python train.py --activation="tanh_gelu" --init="uniform" --lr_mult_o=0.665 --seq_len=384
Each number is 128 + 24 x the weight over its row's rms, rounded and kept within 0 to 255. Layers, rows and columns count from 0. Numbers have three digits each. The size before them is the row's rms in percent of the matrix's.

# layer 8 attention query, 192x192, rms 0.098, rows 169-191, columns 0-95
117:166175150071131118141150119140101171126137118092135109140119117121108132099103107087107141081136088151102143107126127159101158122132136152158164113153150143154147136147149165109186119094121104121148121141105101114113150122147132141159121128101169141092102150167066147104157129142151132184
121:099100110133106090129121116117119071142127179107121120146146152138115092161122147152108149158136159125119130101134125162177161100111108163150154167120115153143176125139106152146131115128095125132161096147115115102095114141145130115094152114112153133154173109102111132106150107127121152158
110:148108138141144103125154130191170127122143128125149110097126129117132117102134117085100156147150127150131128137108102110136142117099125156079152170096113160101070142098110110136124148134148092139132111147128135153130093109113109099107109090171195131139158152149135068131121103106109161151
118:130155143139144161097151120107143166137139126162098098100155152163162076115150099127098112101108113128143131084111112151138177140137146178145159128161129120097095123162110125144124128165115139157102144132135087125168137096136102086122106086115172080082136104096144120123172154104145128137
111:118149113111143153143162140111171125139150190135104061101136113117121145105129113082116114120134088127138130123114159109140106137139101127082128157114092122099091149135116130161094132134109154153119104161099103146140120149126086111135136099149118142165094133125144135102150131162098091105
113:106170103136114117146115102140140112136151091099160112166104111109184151139125148145126156142106089149122146133152137131144143156146137113112128150095132176136091100150115159122095137126154077100146107150115101123104124143134088114145149097124164145102140141137191110130098140072118133077
113:172136181142130126105119150129141160124139098128136079144152103130112132140154127133140144168104140132167130098106126133105125146149155132131127152131160097145143101104136140089148149164150137113125120160138164162133129143139144131144149150119118045117134103123132110084161098141098138116
118:128114102124101106144163166085154146131091108112118121156093132137119135087149126174141119090114128142166112117122134121155147168103106149145102123150199144113108168109144119153108144122142122070101097122132133100136139104100110085137107124159123140128148120107113117150137176127100131131
111:136121119105099116127118101132136101143121118145130111086116124142139160081155149140164119162138157151134121132126102085142082121143137091085120131124143136080108160145165132108095136132120096139174149101201147135166123143152147122176109109126167154145112155129124133125122101115134133154
117:104134118085146135121155097138090137136124117141078104126153159109166114096185128180119118129126121129140168147144110110126100095105136145112148142160136145107144116108119183132115087163112150092098134096106106150133075126114132085113152140173158088119126133116129133102148112139183130114
114:151195156103084114096091203127123121125129131089124142135123132132110129098111140110175096120116090116106110101136158060096122147111124128135147136108131147105151118121137124155147132112120108112101148115142096164153143157115137140137104141108127125146149135133155128096156152105123125152
113:125131116095110098126148137135134101096154126116123085121093122087099094120100087181124160140143116181126105117113135193115105096138163170080101097118073158123105117130131159123109115091142093117135135110133175139149130168184152117156124101109096120119105145128094141152086126145141175139
117:105127109151132115109131106090110085137108163166142116125114112110111105137138130104124123111171112104141140106121164139119136157163096111120107143124142114161135143105128156101062124179077139152152105084142148154126098093169157135163136130133106101148118125114127106116131145108151169120
111:117158140142129145097094105151134108125146173143129124119060121154168132140140125166124142123140146108096136137114118137125100107082177156113111126113097120137137110112128138125144124162141122103104150135094127183180125123109134131109102127105146129141150122134138111137143150108110134177
116:124166168163141124138131128080161159141140123153165150094127134142107178132133163141113122133136144153117135122148074152155137138119121147165158136116103129105138096131099100052160134129139133139136084093112117167081111123142088108106125132141129166133081165147127134098090125115138152109
118:105154116080165106109127143144151128146116122086108139130162171163059138102140147179112170130117096139085123116146136093101107142145124138104132161156128129132106121163122102100135135134121118122074098157140124112145103119135161164137135162113113148106110122114097133137132134154134127122
113:088131147144134131096138117126184114118126134106131138084136108146126137122115164145096134117177134133140084098139090089125089156169135120111071123136120144144147125100147121070128087109114182108130120149139077053122127134123093129142161156115099145131121126082124065134103162139132147119
115:111118116118131112128098147170111120148168129139141124104133111106115183128081100155131166171136131150105149105121140142140124115166127119148127141091144121181096126105099109150143132133141132096117171142183093129143122109101118124123141103132141133123129148087073119100138136162122158145
116:119109089126114149137116141069094108077162126111167106123179112132129160087117169093118163111115150128136133157169115162110128109112131130131171138126108112141182145137118143098148103142177117109108143108093132146118124158100123138153128106131114113145171105110121115196140095152145127104
110:126141082083178158153173157110177137104142109138174144152108138132088115161132108098118116133111125122112135137127143157162138126134127117139121171150184131135096114139104135125153099108120131141189119097130114106113144127161138072117129152100140091153154121128162107124103109122142102163
112:157091128081152125150099131102127146125154150143110155154128135152144108113115127130093127121127145098183196100169092125132172133143126103137156136129077150130158122055132135081096155103117116150095181124112109108132127145118122105112112136169111158104113153109133112152122152100138130174
115:119121104130125142158150099123116137150127146184089111113106103111110117139140122091114109136172136111109111142114120104123139153155122114147130165131135125144091108127079117116173108156093141151148097118109129124081133140101115145123163076148132144188093115089171159142162098161082139131
114:126152146086096122079153123125113108100139147120124132128155111126116136126102108120077179090170090143113131157124112098133125110153127129146093177093106126135129171139110126108147163121165135125152112140130134085162103133092125074132072138128156111127129146135102121103104124109193122148
# layer 8 attention key, 192x192, rms 0.0959, rows 169-191, columns 0-95
119:180137105086137152117155098134141129138146133116141083132108156107135102109100159126106159123146090147118126113096164131156161108149111166131156118160116126148124133165118144131148163084133104111148133149135083153089141120102180164137131118067154113105113097185110174097134102144131138128
125:136126101116104109149131064141149093124146161118119166147136133118122137165131160161148178186144122108116136116152110154175137106097096118107116145140133115130147107197110120092115119113103145083100113159092101143144110136135093143092103155144121099167174108123102117078126118124131145166
116:130160166143163166146154097146134093123144164134143117148150135141117156114128097129134165126120127181091153125126094113088146140108090160113147142104130165153106135092116138175101137144101111137182112096157125172128100132169130091098108141144173104137120126096148116165138087127082136143
118:142121136134108116137140113074109156148151138125105171096115147185138095123108100116104135115106147172159117096084139123157121140173098171099123110143149100151131136151110117163126115159145112145126141183144133133148123110118072122142138117140158144113102141119145098133148110118138119154
122:185140134107120130091095139117152126135122183096114125136120119082110151161098109096134089133167132117141098169165150161161110166136109132127094164158101118097109156107137124144117151166127125131146120125117106112142128127122117132141129121177122140154132166138105080125159130118154117120
114:132148113161114092155110108106155102162120121117143135157060091114133129147128125148119101144109079110149114153166163151145169110131180156105122152115120132155098129131113118123131116128119135098181086134141111144130079149135128162078118098109164146105131129124163152144123157129131134091
115:122145189153120121104116179143129132125136132154105096162106124142105128124140118135121129168109148108161150111074112129116114162134127141127140171155132113110135151139114150087143122138151159137092099143126142142125152163098129148144123140086167067172123139128162111108140091119096113104
122:125122100134124101137147129096187145088118117123105135140112148098103125104136101145113128074105126156129097075141151124143112148103105154150134145111171103130086145120141104076124129139117094134137176134149117095159107132091116095097133150140141119135142139116180127141168149144069105120
111:114138097100132133127123088126171102130123100138121109110134123122106116158139123117131129145124159155180124157149152089145097163131172096078133094116126140124109125205162108116092125125126127128181148102134169099154092145153141082168145121132171117147126150095104111117159113130133106141
121:119120122145150132113155121119068146113149114172098126131105132086144101118139118134139164101105140116128097133144127119158125113114158125118169141137159132079119147144107154182136107181081166114119184095117120174170109126140106093108158154164111089129126112143122148134137133134169119106
115:137161127117091135123126168155123095112085136081081119131122105122144082129116130127147096108108148132153099113140131048114115173110114124132094172115136135132142135170148127114154088097093084145113147141166132131158118126139106155122160111098133161152150108111137197094136124110136133178
118:122155112109098104134109110096126115130136142129148124132134128116125155104127101151099142134112141161120121083092168164158130122137134136121100101145108112161133105132129151136125100100106147136113188124140117125109126169183136077127147107188121128109107127127127134136085087174157159144
116:097126111170138139083156089115123118131079153149147115092147124104109133120157124076140125138109089120156096110143101144114123150168125069150144116143152118194102119123143132121072101185108142130154120114142165155118137094132121126168127133127114120134141093098103111135157162119129152137
116:124105127108096159111133115162141138122121149182152157124072124143132129144132156115099114121118127093155143161148129153123124107084112147100123122107104131131109098132091140116145106161136142127124170110134138162131150148147113109129105159068159113167122090153126124142125152105119164168
119:116185153138129126148137155081126108155129137162151116099143075164124134146136110125121123082167131163150130120153106151116143113119101134099194171163121098105116109148112113113120142122150126142141114130095105185083106119119114137104128151141112111097113132127100120119108103105154118107
119:122175097061131112118168143184115158138098132123127154101142148153091155112126139142091139125145140148102109124147138144101126119121156132125166149162130101107069133103121136113131114115137133107114138129143115091137069103152143177101153150149110146141112144086153140146189112125108130105
115:094113109182094184121123124097172087120113128144175127118113103120109126119123179122166111114180147127119120106144127109104102150156111119113098156114122146128116074101138145144117116119151142093106143113108062087160090156142140138110113120125113170140160141109109079111162180147165147134
119:131117112151161116105097117150125129150148164148151132117147088088131164129139108124117099202104124116103145136117071165160167147189123131130147093078171149157087141099094109104155142128140127105108159093139155109144115085090137129154137110100114164152090112101085124116145141163170113140
114:123104111117082145125134133081122130134195136105144106127176148131123175099150137117136151102116117152096149159165091162146102120118105092161192104126119085140142176137116134116125119137177152146091064165127137154125110149141145121147105163106126169127164104124117133147168131127130130145
113:134134085080179168127136157130083120135124092128150146131156145120106093131164097121122100159126129137107137164109104141162175149139088125136107150125131121176165086119099149129093123128099125137161118110127114096158154153102099112100111132128115101118131106159121092168125111092145152165
115:163124121082139138185141130129128149103158156150133109155113098116130108128102117131113157122117156115167126089148132090107155120099139100160148115121115140153117092098160114095119122121125129151109134153141102093135108125167112123175130144180099167131124134122109150103112132127138163158
119:129119134118126071138131111092138162182144165144130124132121084103120138147185102122167118124182134142115156111145144113096112150154119085097157129105131139165071128113106112118175104159140112127174142142127070125100156159098101138115134110121144138158129109130146180130133105089137132142
116:152135139128137126080159100108155116095113119125123113099147115154139163131143129104065155114112061147097124118115117143083134129177142166135122161103121142123176150141137161110105108122194135120100126123156067114142130116112132074138146136134126123121130139090128146128134106140126165185
# layer 8 attention value, 192x192, rms 0.0873, rows 160-191, columns 0-95
093:102123128119147115148155138092181109146124129093163094103116118109166152130140111187117115124154158129132127140105131132120143177125102116139110115117118090105140113118079142124128131129083157080146182114112142162138104129136175122107091096138110118154165147114146136110090116127134100146
093:107106106115130109158125134132127119108113118081156143145123107154154108155126140068103133127137143125148086156131146106128126102118138103110120086121131174155160125091135148137112097158148092129139131103098117142196172155114137123109126129135095151123155096098119125128163101115098140135
097:143087122159169107091119188139129122159104147136108140148141176120125159152109122128124165118138160134116114132142095081152124105092151130117148130147138177158120129142132132104124140108090116158095150137149133105092141151116085151125125160134081109134096107126105095096113144114156124117
093:101141117114165139115123096103143129150103085159137137146162144119152150141129167113132141129096159190170109136122127123128107157112098119133149102114113184132141175159087151134135136130163119120107120149122119146076134132114120097126121119106116149136098163131124161125141102108145070108
091:116126126118109140138161131149159098098088141088147139134129171115080141122148080153142143181126107125133068149116136125130150083120080117118131097113098150123133109070154118129132109158157143160142103145146131090128173144145134114146103091157093131111164117160130167078115125129162179139
092:135166108099101149115104089133149074131089132153174110112107172178125140154128101124132149100093118110130206086146090101137127141128123099097130121102124110125074134107109117098151118141148083149164130083142099130121138170128147174140072150130082154142108109106106111141114118146129097133
090:150139145134103187146125137098169146117132137122171129114168096148117130142157096128133099139103141108129151147162151132138133099145153125143103152138116146154115085101110123109105110133125178126096128158134122155147160103100185126130155117107152114122107125093155182120142124129141140093
084:089107168141120127134104156122086086174115130112081147092138086144114109147115122155110164149139119113179124124097108152099133138128105104133132115099163144153075146140182131129138191135147161114086166152158124155160102179113114128158123151129125136134133141130092119101144156108183176101
090:142137123145091125114129134135172130113163110136115119115124096154128104155127160096170153133089116160077171149077133115177133152115116100123118167131151119150133105099116122154140091136106144152079127121106128107124123147117113108083121175163141137129134141130113202145086126142126078148
090:107151105149129135103120116148111149108124180095176110078158169184134134104151112121120098099131130115133182154152134112133173122128141110134145111125169161118109083116131146159128163106131101095144115155145114163149107116113109120091144144134126110132136129182157145088121143108141089149
087:145134168122146167151084132129088119111122081115101105135124137147130157114106108111127137160169169147120130124091163135148129130104129102145131097100193112149101113113136075128065086147122114155152097169133133147142117178119130124101130118141131174124093134165170103132142134134172131107
084:146104155160133159105112154130102143145101131125141154159161144102096085123125146160111122147140128136123154135145212113169096114151094110118163128132103147159107141142126122120106153121117124099136127091105128147100084154155126134140133145116125155130120138107125130138115155077128143111
088:136101106098096117129130133125140125111121115136117147134143134143112123153170132138142178109158104117132135136163140131164087137142101138160132148173126133148110149159116123203112114112131158125168173155150111102167156088103135130150142181121161090169122168129098115145114122140109111102
086:185107135130141143140105093115136116160101119114160176109094173133105128156123117096142134125149120163133108140181168134117119131130138123178143106145100078121132147110131097110150111134111132125129153087104139124075103088092135139083115098111090079149167133138132130121173127171088160172
090:170139163143117109155147108144096110101116115110146142127139149122118094146111124140106152122136087156114110093128096086151158113171142114149101110125125107139133157112087100127104114118123133159115125108104109161153128144162118141098126126109133178151091123124190178142176135095133132097
094:142138126196123121139110108122140133132117109196118146120111104095103140127156156136129153135090139058129140158166158120152150118166121152117144167128132137130117157106066129144132180125148114124145153138165078133099104144143123096147150135132113117120119126126129138160116125095085116124
088:167135129110137136104140090182109119136146111134154085149164098085112120133110157148107137103139174139124122120126142137167105071163121121149149138133104129092120127119164118082126179154097141146115119145103122107139165093130126121176095128134150114116150181134167119123159124112133092146
084:147124133141160081128075153158144163130151136113139108123084138096121174118161116124139162122155117152141122100139127142133088154142146096149141124116105089163129102081105153160099114131081105101111119124105143113095122200104122119143141122162140107144128125152129097122127140124146122129
091:114171088149135123086116122078120114137070121118088139136109100114104141092169105134132155137140139132114180151096089129156157153109123165168122128152127147132125129106144077164147121120113117166081160145144127152122107093182152101149143130124135142158096127116132095102120162166132119116
091:118150142133100172136133134122133135156109178162154103103153118100102121187132132094121123089162131110082137131143114111149123096138095126129116158125138131090210090146172126149150099113097163147151153120150145143117094136146118146138110077162132139093137136140136127145135095128085127156
091:121092116118138143126113129140145129135151123112100086112116108107123191099126147111122117124154077122114161140125160135114158122105130109102115096113149160167157111156135157115161140168050100121110113128124119131124179100151125124127134105128113107143118107133155144140165161151150113119
097:123141133081157129164139143141133090107104095103131118153116115127130115118177139146138167087163127134113173158129098080098133159193137125123111117158162137086119115104126071148124143152139151145118128140091130121172102150161136114141137151124088150162095119078139105092107160112155105191
086:132107111094120113077129110168132139142110116099147097082089127107138143156094156144140163145122122082126170131119115124121150133116148146117108149123113095178154147127129109169097137140168141164092166133094194092130144134120155155155123115141142090104153083149180127121124098049131113114
095:122144148147145142111100124150115110140126129149113132124163083140186144138094068146116075134127097115114143119140139140101118130149080125132146124175154129143123149148124103159109109123095134123171128137102119125117162168103115151137124119171140119084168178141103146111107081139132090109
090:156156106103118153108134148139167094160146116149142132168140122107119101157126141140134080119122116131131139095131137141098145115124139166155104105127127138128117107103105139146138097113131152168098116137118117154119101169102092115112135110136118113133112110155172124093090138103138122145
092:163129140134072132106103125151099091111118080131154119139126114117130131155149127119099175148114157120098148125098134141106128138126178116141112094131148153118140143094110143140144140124124116143132097133163122182116138097099157156153193139092126122150134121139080139110125121104137152124
094:151121162153153097089150150158133182149149095079118160131128083115158158140136119167115119074137166112149145146125120127147120125125120152107130117089138145109120083121154197129170134171118135110150088158109081076135128086134142115113136138133128155162121101124135080149103145131132140125
084:110113128122153158144096088134150114094121141142119143116128167141091141125103120142105049161125160080152103149130109109141137135111096142168140124150148134140168170097115121100119125155114137112101142138099117092146126141107071138149136180114110095122097115126201153117165115092131169106
087:120128155129174127159154098124104105072162121111128129137131122151156122144171139140145074150128106109154154125166169111120150123145119139128161160128098169121132096096141155137151101146154125167117154089122105117118142139110120076099156143145139122116148100144085117128158141156150107141
085:111148135119109146124092103137066128149113143104110094093094107174093123161148141109113078129127143120132133102096182113163089110177163140122147150133089136113093129131119119105153157122089131133107115126142123121127145145144110131159146144142150141148110139120120111165132133080111116136
093:094116175139091111146131111145126106134131118143120075169127161156151119141126120115101121112140100123164126168140168075175124146127113147122105119107124150093139125130068102113114123138127148090099127122150165119098132160158141163129152111155144139147178165194121114078117106136121112117
091:159118151095144122102166110138118133130115107078102110099115110135134146109110143148090158117120084150208152122103124166157103164105136183134140167150108129126122133048132134089158118165155139099145112128139113145138104158115141143130127156175114092125134100134130077151133109090134120139
# layer 8 attention output (transposed), 192x192, rms 0.049, rows 160-191, columns 0-95
096:173131109123179111112109114140108163166128111151143115169110099159163136117124125133185134186071119135130122135117110114121106145132159139132107134127081178109142138166145148108083120131143120168134132152090132063103148108147144085125114146135149138128132167137190147082154143140132095154
094:147134157141125111110156140095101065135163128171131128136153141094120171087124148145159156112132109135124091169110114107113150117095138128121104149125128165135130117101120095098122124138163162080116120104097128172137145127137134101096156173106122072115142139151151130096102099147107142103
097:139179144108143094147123112132172110116135123129131129130176175165101170136122128084141122111093103144125132160158120149169145146115156138151104113142142129148070110158117103127086138134166095172140125122166132166145139104094147094122140113161112122136145164123070092114103107149166120128
098:152117124129104109132124112152157120130123156116117104150114159121125123172114127159136117117173126161132101120158131130099138170102120083111123167109135142173155114130117099144109058137121135091127086118107155037137179156116122126156092132111151128094102112116142096138133127123135115096
095:130135117133109118138134108094078119101153128122108137098068172135137127097128110118080127115159137136179146123164115089102129116126122120127137068142137142088123111100133122105136173148136121169068119099161143100130172151113121116140101116148137084116111134148163132121156119192109152118
098:141130130124146114078156142098134130126148163113078082184133144122136092139095146173111124117123158105120119081122077127102096134114114158118137150159144119120135137183131139138112137159130151146077116129141079129120139176116137114061108153154071112154153099104163094093141124129102121113
095:152129104083109169179161119126101104150143109128141166159111121094113136071125140133097133137111105152115116136158140146117119076169108132142145129131123119146121136132161152117122148149120159127107149132094111072135166132111144087119136134123143144103142132138179137176109141126158133125
093:127124128097122127154139119122160179143117150101147134169086127088144111141146104118089150106101166108121133160135169138083121147073134095095160163106087124129148104163120109161100128057105104139109086109196145121134172093116131098127121137119127160119142142140124141134135128147167159091
093:130127166121116152118165133146147119186119109121113139134138115116173095062111146104107094102144125137095121133151156137153143164164183110093127141113184152144122136100122106138112095168117116138154115147154155106099142140155173139127124081074146144096119142171116117122145079146161124128
101:138091136156155141106127162126146097126142129123126135136121127103105105134166144138140129133128112172156136125121127120158086101158154096130132097141154134156149133115136128104148149139146160100104073125135155088112133147158123161103143121172087141128188101118098085143155114108122171099
091:121128124103069160131118113107149120144108088103131148090112129151152087112107123095103138115124117114182170115136106122112146128123142104119096132122108123135089152134104161144184119111121172161113150121141100144151125151158131134135140098121154148098158116166124123087155141170139156126
094:131117183122145103141105099171125120165149082144097159132143090152139108144142115130127104109148146145094121182103102120154135111138089127149136173155105175106102083134143146144132139141092127136144087110157079148148116148149094135133105083135135102137136103141087175116142142142151116151
089:149132150134120097124100121150092086111121116093128116162118129131120142114121151092150123131121149140106179114121106144161110116102126113114123146105130087126177137115090147161068121148119150114129169125147135167098128127130126151083102161140113123192114171164166158142116137108087118098
092:140135135134140152107121114116136168103096090117072128127148088125133129102123144131137154159128138105105139146096146118145138154100123145141161117140155091092130100131120146146144096136146138124099127074104190131168120155151133093117160160151132099116085132161150144160155120156105086144
091:115138119130109137132145080091126148125128167192123151146134125116113106109125112097158142179139203123138136131107094130089160120101163119135109178123129122152134099144104180091180157102108114125144104117163095100117144094156094149131126115113119129179107144154111074162152089159093124104
094:138151129129146109137098104117113117131137127107144115103151155124144087103184144109140122115137139112102136112118158186136089087189142185127122137110144107150134118130153099157153153087118132125142179133089124101133176143125128162133115178142164119133117155124136127095156148091147155099
092:134129113092115133104119122129113158114116122173152107127129153134103153108108114143117060120104166121094106124106101124172122110102108127149138144143166169118127085150124099114145162112137118136125162117146134169143114077128188160143113105097111106107127133141157138170135129145110131102
092:126120142130095148133130159099134141090106133105112128131129189140148122156159134100161146162112142139139106123097120104128173144136126124130120124158158129118136144129092127151140140111160106163112151162117102089126146127142133173115191163160119173081105135114118169123138129110095180160
097:159192126097147132174117161118094101138145158106082158094081118136136147136097151130135148097144112108128173131092163155141107140145110134118104144107112169142136109154122101121152156151105121136126057109092131137127112185090170129081101130138146102171095076134129104150113110110131128141
096:090144141095153079123153153113160100130144110094143148168106132152144158066094160163093108139165128119150134169153125132110129090138108127136103116116100100141136141129140123152138155154103102139107141124118128091188097103120117119119123128122132117126124124132145111115110116108144116087
095:098117110142101163111152115058124131153128143102166137136082116156151139158110136093101127142112101139137131157119139140206097094123130150096092141136113153122115136137127131112117146122142120114106128111109139160131157133162134127148109095155124097153133121133122117132108124165127086105
097:103167104162103120194112062089109134106168100141133117129128130108087125126105135141125115119067131137140124097112137143107116124114074180141131112161111149147140180090119142140147140160163156110133129170188163209117103124136169135140158149113154136129123099130115113129123100137143108086
097:117133110112122093136106107119157139155063080182133108058125118138128134124150141130144093157151133153111083119137145091161148114142149152089161158154159125125149114122130114143154128106115099150129153129118095191108166103113128080132115155157123133094141165100092113167143091110134113107
096:119136089108123118145123132139143126103117075073117146116111121179086107117164120127145081160144113129116130106089117124124120130118144130138129115119126130108146096165124119153139141141127123112097156172102096167114138161115172137144178139096087126096100133150127119124145092166172064124
097:100126126100113133120090146124157136098167097177092092102140109150108147133139138142115113165151136134108130116106144131099110155155110096119154122128106170142109146144147123146132178076145126147145132109090170135132183082123168170118101136114154109140102144138165136064140105146145138106
107:187120100146150094114177122127124147125180177154052184108116094112134108164125115102105113140155115157137115155115091117081121111154073151112152169091127108115124132129137129147098099148125160133089117131135123082153155128126124133115156116152117132116129143111102094138140171117130103130
102:158113148116071138136103112162135151112133103145108112122126135136070096144130088095150159113081106137132140125114134128176135120120090135144170105078091123113163122121149136112106093146162133156134125127151120173081114131137105125133144135183113126082073163135128162138151107084160158147
095:144142154133108105163174110128117103094138086089152172131123117138126108143137100103132114156155121159082094087134152161135092126136115125146103127146144166099126128154096145111149142078148119149154138101150133151112141108123154127127130117122150101106157083137160162084144099134077114149
097:130120107157088127122160117107147123143119089103147115167115123116095149106093107088104111131134143140093147096126192143097174120128129145093128132083152101103110153134135147091133118121092133115092106129171156108131120114115116125118126078083143161089128161118123141115160132112116087149
097:122118083119107153093125130144139121091102127131100128132106182064130087115125130116116111120118096142154105178133133151171151089146100144161157167120104109154142127119121089146152150108132094169143118138123117119088102133101164131123092143137123113146108143157092103136076115156106093120
092:157110137144116085161142125127119183152118113130165085142110141144162141102114145141129160120151103167141141151106103138090123129101116132120109096117109130150124136091104098128145162143096130163147140113115140129126137138106071164085123195127088151139140086162105085124161159125103131127
100:115068102120088136133076116144128144113122141165148174116114112137111132135100124091134132168127146143085154113140111092152075143130107123069125099150137178131141111115172103144138160107135082107108121117143134092098147090120152123122134154113091145112121133124131154105108139156083114130
# layer 8 MLP up, 768x192, rms 0.111, rows 0-17, columns 0-95
095:157116141174145096113116143153123098128171127131128165098127142137185152105165131131136135090086120129139122157173129115078130127197113121135119122141120109097088120141112149138129144118156137125158169126138100155058148139138108136130129114123120082111155068166133183131149147086096092127
115:162133138130130163142112149182121134119105142090136145129130154151112146178112125133134123143125136111136105104169107164148140079124150109146176094168116122110114099131096155104117128137146155119086127124121128128144112141184129123127129128111149155179166080106080087105142106121127116064
104:152086081142103109120158140080129130140156090119150124121089149134141095136145159139151102159153127125181136093105108168116130143133087084152103107118133197141143119136188096135090116137134121149128117114129145163152120154137129137114132131106159141177108124120123145113139101140114152118
108:137152124153138101070126160138173123115152143129151150135112128120145118115140142145133120085104181141116163151092143155192108095127152103153159169166088166117115085135138157168119134122167157100144113164139130136138178140072136132137084161112124115118128163119144131141131092125129091139
099:124109128131126143141141134127090146193126124142112133134112117140164152139109122087150112128100114115084092137160143146132109076162113124173136101148079113090121112144111106131148118104126139170108179099140152115131118126136137125112137133103105097117127180173130126121155098112106077146
100:127095097142132123141122154134105129161128089112108176147142153127122112144126106178090121135120101083090175162124102147136156168118105116160085154150115117120082124135132108149139100108133123180113120104133144144092126151126171159100066142132136119123144108133108100108117150138127131129
104:135124114140153148096138110101140121124153142190103140115130103094121182117138115133152093137133166153139163135115160125119178192128147142147097160104096117126192089138160120119086121117144103146095117113131101112151103074137091166169161087118110145110125072145102125101125155123095157103
101:147131136117115136147157166101122109117087157126132103097131100145137132130121123160144116088109109106114115122121108185135114108149141119190142085100137152130143136110108140120150130185096127105116106119126125139117158109196124169142103122140101176142153098125126132103144142127086153077
091:158135094109130114123139093098117112137134098133176144120099128175153148134099091098155121136115139156143128130151154138179132161164144106116164136114151117112149151137141143084135143119118136145137111107148126141119115163146126091140122114138088172112102140103170166084113139137169142165
108:140154134164150106159114138123114101162129165135141142125173131140116164159078150153144136107127118148136109115119119149134090158157106175136116083174098112139139089157126113114131112126094118137149151130157134107120095136148074141117140124122065148132087094153120084109123135145110129128
104:085124125122117151131080132154138165115133137106116189120139129154155131119147190156114135113094153091122169168146123143120141100124070148152102141122141141161089118136188122091102164136135163125132145121133094116137138116119109105095135089119150156127145085104089151109132138143170133170
106:165134116134131139128160115120145132136126127090162129136127168120155154118087088109134091162102115083129111128123141136141121158136089143170142108115119160116115087125118154136136117147079143119079120127112163134118100146116140140095154129103111133162129120126139094138170100129149153159
098:126072141127154161118101124128143116144127142104126133116121085183140142147106100148157130144144098131156071098133166107096105157120164169176119167103150094137125137146183104127160126128124116161148117150088126125119139092159094131091149132135164152145145146121094090106124146143120123107
111:114104125150120143112117150149168078183159146171099121131096137084116150147074116141138105131102127126138127141163148139141142090138141090137121136147097125150137098117137101135106136151118141135119155157138151110120106156144098132155148112151089125123130139086133091171179145139097095109
094:144169067162145097133128118092115111171128114204126124146092142110117137141111139104116153130101103098156080119137123157105127134134165140110121136096095119087125148130113097079118075163150154140139194140115134117131137135158159094148180178136119148137129151113144112106143155150128103105
096:080108114122112134132150155140145158131108172134162132161122117133123132164145172106140113153123129117113157113170130092054146180125104130150157097107128127130127155154134135140132127178133185130107117151133140112118172127126178147139151112153167098078111148086090108082151153125129144131
119:126136118124147139099131132136135147113137128114099140166119106083176134165156119167116120090106119137146119104165129128140146181103095151076140133160081136083137096142145108109129123106123077147129086122113110113154080132148125131111193119106154114103127103105125113163140152097123115096
104:170102113110127167139126141140101164116116102152115116091110130143150098153140115131098082131112126115081117143135096151128108122142114180092144163092122162151119151138159151107107132120090135157136190103174095129138102140127133116105143110159124122129150091103109123142129110132089102087
# layer 8 MLP down (transposed), 768x192, rms 0.0563, rows 0-16, columns 0-95
088:164143123116129172141073151119146140177137148151124092131113106104127114164116126113138148117126067134097200132102116192070147123134147139143162172137108104113135117126123123148115108165123116164120184127116154162146075135109106107105144143115132134126150095147150110138104121144134124131
123:178132117129131135103137125148169134105133097116136073146098157146130113105162061141110103140096139129125126121164130133101146128131152133147107096148138117137132174087166110150156087104145144137122172125101136154132160143120126128112093153095116115143143121132101132148152145132127145097
117:159128133099148142185111137133102075097110102122102136142092127122112123150116154142130134171146117146129147115164102101150164144154151160131150078145113095114128126087134144092101147136145131099146172085143127147141133143167157137126130110132177151064123105071104097161118115144174083104
104:197103100151092083156091149133176125118088128135138192162139097134100097149154142116105152087136147149130152154119120128130118130143132137137154160131093138111116121173088139093115156112171117119115084106118166165168099148144115119132100102163142085149064071144124126160113128127133123142
092:137107112110147153164089151113145116086121090131158107160164107150113125122107111127102121161186131094121136122147139142119102108140104158155106097085123097158136143150106134099094117141115088099126123180096141108120089102086170124090133130137129150129187077168142132146103129103149166108
104:116110086148126139123173129166122117112086126144194102105134146126129129119152167136204155131142085133104105131160111143102164104128104137130092110153137135132125124112151140135136119133148153091164155118140156123115092171113109063113144088153100175145096112131128155146154122123045126138
100:131124156174123107137113109135114136120112111110105097149109139144144128136128125123153107130140100130129107169129164134136094092150145120100134103120130133140131092139133120117149099127063141144161166173124119156125114145122128120149100162160116133129191152125108115130131116150200148109
107:126126120137101121112088130152140111103093131172117133137145076126131135139115157168123188119091107132135140143095122143140116143081128108141118075161134177159130120122153170139127127142143098136138111105146123084098132115149110123110165133132172104117141170134119130131124119077104139148
081:129092143124126121154158141154156121096105152121136141105121122119056127146093147156097098185151129113145136114111112140121145143136129088139105142129150083124143142100151094130134121159113093129108149145112138189114118168137122113133103161120153126160124115123131127185082137156098162116
105:114158121120121146130146147136146153126074120138093085110085081088193130120164132158086165087155109168141148134096140133118132109092136125119142143158139137152150141160151141142115117158116122113105121131134106133144150122070155110133099133151185118113179142131139089116099126153110092147
105:152117132131133105177127098094136178125127097106153139115124172121114167161089091135149142121155146143165129147139087109107144175112137069171143116124079104165111120146143118156177119209146156163093120132124125068151087102111160122129167147111124088145140108130136103147093105121117124104
106:121130125142144130154112125114119156097129113102102111142143174114111176143088156169121083115148113135105058109166142136122126160133142085173152133100162140123136104139086131153129132096114107188117142148138139163114133135133105130163138163122113149112093156136096096118111102132128142125
099:131141108082110130099155134120150147116081118176103120102124120121105159170121146149154136103132139075113175133138137135124102148109126107138130143165093129145107112140100102136107127088103177110153122133141126082139110136135178183174081125095148115137134118142158126098094112086117175140
110:103134106107122136153102123119106098067156106109099189147127127131113116123161119109135087131136108106148126116142091144134119110147118154163121092135176116126121114115130141123137133109116161120120129140084100186156113132102139107157177110113131144148148126172165157125091164130142140100
094:178153130161131115145113128120101150170106151098113144117094178110090139112126172067104151117132134140150162113101137143141142125110144099108122129177132143126120143127074132145087127121106104120118104133087103167138166093141126106128111075098096114183124166137136175134135113083202113142
092:124118161136141136101151134107162118160147116103119123106155074164065162081128101081141134158123109113133097154125144139112107072153121178089116135113113109135116127127121091134124117119132141143111105096082080105127121096124056123139107144159120137082147144164118139153109136159101154102
119:127112153121152117118103140097105154110139146114130126106194190127103124150142128116149098119109159092131070145098173144123136163161114152106121110148097153116076153113131176136120132158109143120136121128125110167129090165138072161128120129113112143152102149093120123109106143121120076108